Weights of a small GPT-style language model, trained from scratch on English Wikipedia: a variant of SOAP for these matrices.
Each number is 50 + 10 x the weight over its row's rms, rounded and kept within 0 to 99. Layers, rows and columns count from 0. The size before them is the row's rms in percent of the matrix's.

# layer 6 attention output (transposed), 192x192, rms 0.0444, rows 55-62, columns 0-95
093:58 57 54 39 42 54 46 48 43 35 51 38 52 60 37 43 52 39 59 46 45 61 65 57 42 61 55 33 44 69 44 62 45 36 52 40 63 49 39 73 50 68 45 33 61 60 58 46 51 52 56 45 45 51 31 57 50 60 46 58 56 57 39 66 36 58 32 55 40 51 46 47 61 39 52 55 34 30 68 49 45 48 37 50 44 47 49 56 46 47 38 67 34 37 39 34
092:58 37 24 39 46 40 55 54 45 57 49 36 63 47 48 52 57 38 62 47 46 39 50 32 50 49 54 43 54 37 56 37 48 51 46 48 54 54 51 50 36 39 34 45 35 37 57 47 51 49 48 59 54 72 58 66 57 40 48 55 72 60 46 62 37 24 36 42 57 55 48 43 62 35 48 62 42 52 51 62 65 44 49 38 50 30 42 36 55 55 37 48 59 40 59 60
098:49 50 62 32 69 29 65 44 50 73 40 65 53 42 46 32 48 63 50 53 45 63 28 52 38 63 69 29 55 33 40 60 61 66 44 64 54 57 64 34 56 60 53 67 45 58 46 39 45 47 41 46 37 55 41 41 48 37 53 32 52 35 45 48 27 47 54 47 39 39 59 61 38 52 58 50 50 45 53 51 56 52 58 57 40 45 56 48 56 59 61 45 50 47 50 57
106:51 52 47 44 53 56 51 53 47 44 40 59 58 56 55 40 38 56 45 47 49 51 41 56 50 39 63 42 36 49 42 48 54 66 46 54 69 39 61 58 51 44 64 49 65 56 44 51 59 73 54 47 58 33 34 63 64 41 38 66 62 48 66 60 51 60 42 54 55 67 44 24 52 46 44 49 49 60 50 51 48 47 50 59 36 60 45 48 51 45 51 62 51 45 51 44
100:66 75 47 65 59 46 53 45 52 55 65 61 47 27 58 57 44 50 47 50 49 74 46 53 44 45 55 43 50 45 34 31 62 44 36 47 45 45 67 64 47 67 61 62 29 47 41 46 57 35 50 51 57 43 61 51 46 51 56 58 62 60 46 44 39 44 45 53 64 39 46 63 56 49 54 60 48 58 25 48 48 52 51 58 62 37 54 58 51 54 63 46 48 47 39 58
096:50 69 47 60 55 52 37 55 58 69 53 53 34 50 49 37 33 43 50 41 41 50 48 42 47 63 51 48 52 60 70 51 67 46 33 43 48 24 48 43 40 46 72 59 52 57 39 34 63 48 44 45 58 29 58 42 42 52 55 50 55 57 55 49 47 47 35 49 42 47 39 49 42 55 50 55 43 46 54 40 38 51 51 54 36 35 42 47 38 58 53 27 57 67 53 55
102:48 50 59 41 46 51 62 36 39 58 75 41 67 37 48 48 58 53 51 47 59 56 38 55 54 58 55 48 42 48 46 37 57 45 48 51 53 37 44 37 55 59 56 48 38 56 35 65 66 36 77 63 51 72 52 48 34 39 51 44 35 39 55 54 77 49 49 53 66 66 38 45 62 53 51 36 72 39 54 50 38 48 58 52 44 62 31 48 54 42 52 50 36 67 48 36
098:49 54 52 35 51 46 46 47 51 53 48 53 54 47 60 51 35 66 64 37 49 49 46 56 48 37 39 57 49 36 42 53 40 66 49 47 51 81 40 57 50 52 54 57 58 51 57 47 66 50 59 58 29 61 47 61 46 38 57 45 29 48 43 52 45 60 51 43 69 73 62 57 36 37 33 67 54 45 58 49 64 49 53 53 49 57 49 47 57 33 48 45 64 42 42 70
# layer 6 attention value, 192x192, rms 0.0356, rows 56-62, columns 0-95
096:46 59 43 45 58 51 54 55 42 52 49 66 37 55 64 68 61 52 57 44 62 36 64 50 41 48 45 63 28 38 42 46 65 44 51 54 58 38 44 49 66 43 42 61 58 49 38 37 57 49 57 48 46 42 40 44 65 43 49 55 48 42 53 26 57 49 68 63 41 56 56 60 54 48 45 44 33 42 48 53 21 51 36 56 61 45 34 55 43 43 49 45 37 45 50 41
099:54 59 47 47 66 48 46 40 46 49 56 40 43 35 53 45 35 65 36 48 46 63 46 44 45 35 47 47 42 53 64 35 57 51 52 61 61 55 51 44 51 46 43 51 53 33 54 53 58 38 35 54 54 46 32 65 49 70 47 58 49 41 67 65 36 57 58 58 46 28 38 45 34 65 52 25 47 63 56 45 53 48 52 23 34 43 36 46 38 44 44 64 53 48 68 61
110:29 52 58 59 65 43 45 57 46 50 62 61 54 57 56 58 37 37 25 45 61 57 41 48 60 52 58 43 45 54 56 58 43 60 39 60 57 52 55 51 46 68 44 55 54 56 47 63 52 23 42 40 56 52 52 48 51 52 44 50 45 61 40 56 44 53 60 50 46 50 42 61 45 60 46 50 57 34 44 46 46 57 53 37 42 44 56 49 45 52 42 49 58 42 54 57
109:31 31 29 50 53 64 25 40 53 48 41 55 56 50 45 53 67 44 37 36 43 43 51 40 58 52 48 48 41 65 44 32 52 38 52 39 68 59 49 51 49 58 50 57 57 63 42 53 48 47 61 57 46 60 48 41 46 51 51 39 45 49 40 59 43 42 47 73 39 70 45 45 41 57 25 43 40 56 51 46 44 35 44 47 63 46 46 47 50 32 59 47 29 66 55 50
100:48 57 55 46 51 45 31 56 38 50 47 55 55 41 42 63 71 45 50 41 53 34 29 37 40 47 48 38 56 51 35 49 48 53 56 59 48 48 61 42 65 46 43 48 37 69 45 49 23 64 47 48 42 39 48 55 41 48 42 47 45 53 43 52 43 44 31 66 53 45 40 50 52 27 42 51 47 76 51 53 46 57 45 55 22 40 48 62 56 46 51 48 29 51 51 44
109:58 46 41 45 40 40 56 50 63 50 63 54 45 63 45 54 52 64 60 39 64 40 69 67 61 54 26 53 69 53 71 50 35 58 66 31 53 59 45 67 53 67 35 47 30 42 66 48 49 53 42 33 53 48 68 47 35 57 49 57 46 55 50 52 47 54 34 28 62 55 49 55 56 52 36 39 17 42 53 39 55 56 51 52 46 50 39 52 51 45 65 48 56 41 49 58
099:52 49 52 39 51 41 46 53 28 57 54 43 46 61 66 29 45 30 48 63 51 52 57 48 46 47 41 41 31 62 51 72 44 40 56 44 39 53 72 51 40 38 30 52 47 56 49 41 58 50 37 38 47 47 36 55 67 63 50 45 43 57 35 46 78 49 45 48 43 34 35 51 43 45 62 46 49 70 44 54 50 37 50 37 46 42 55 32 47 64 58 56 32 53 37 55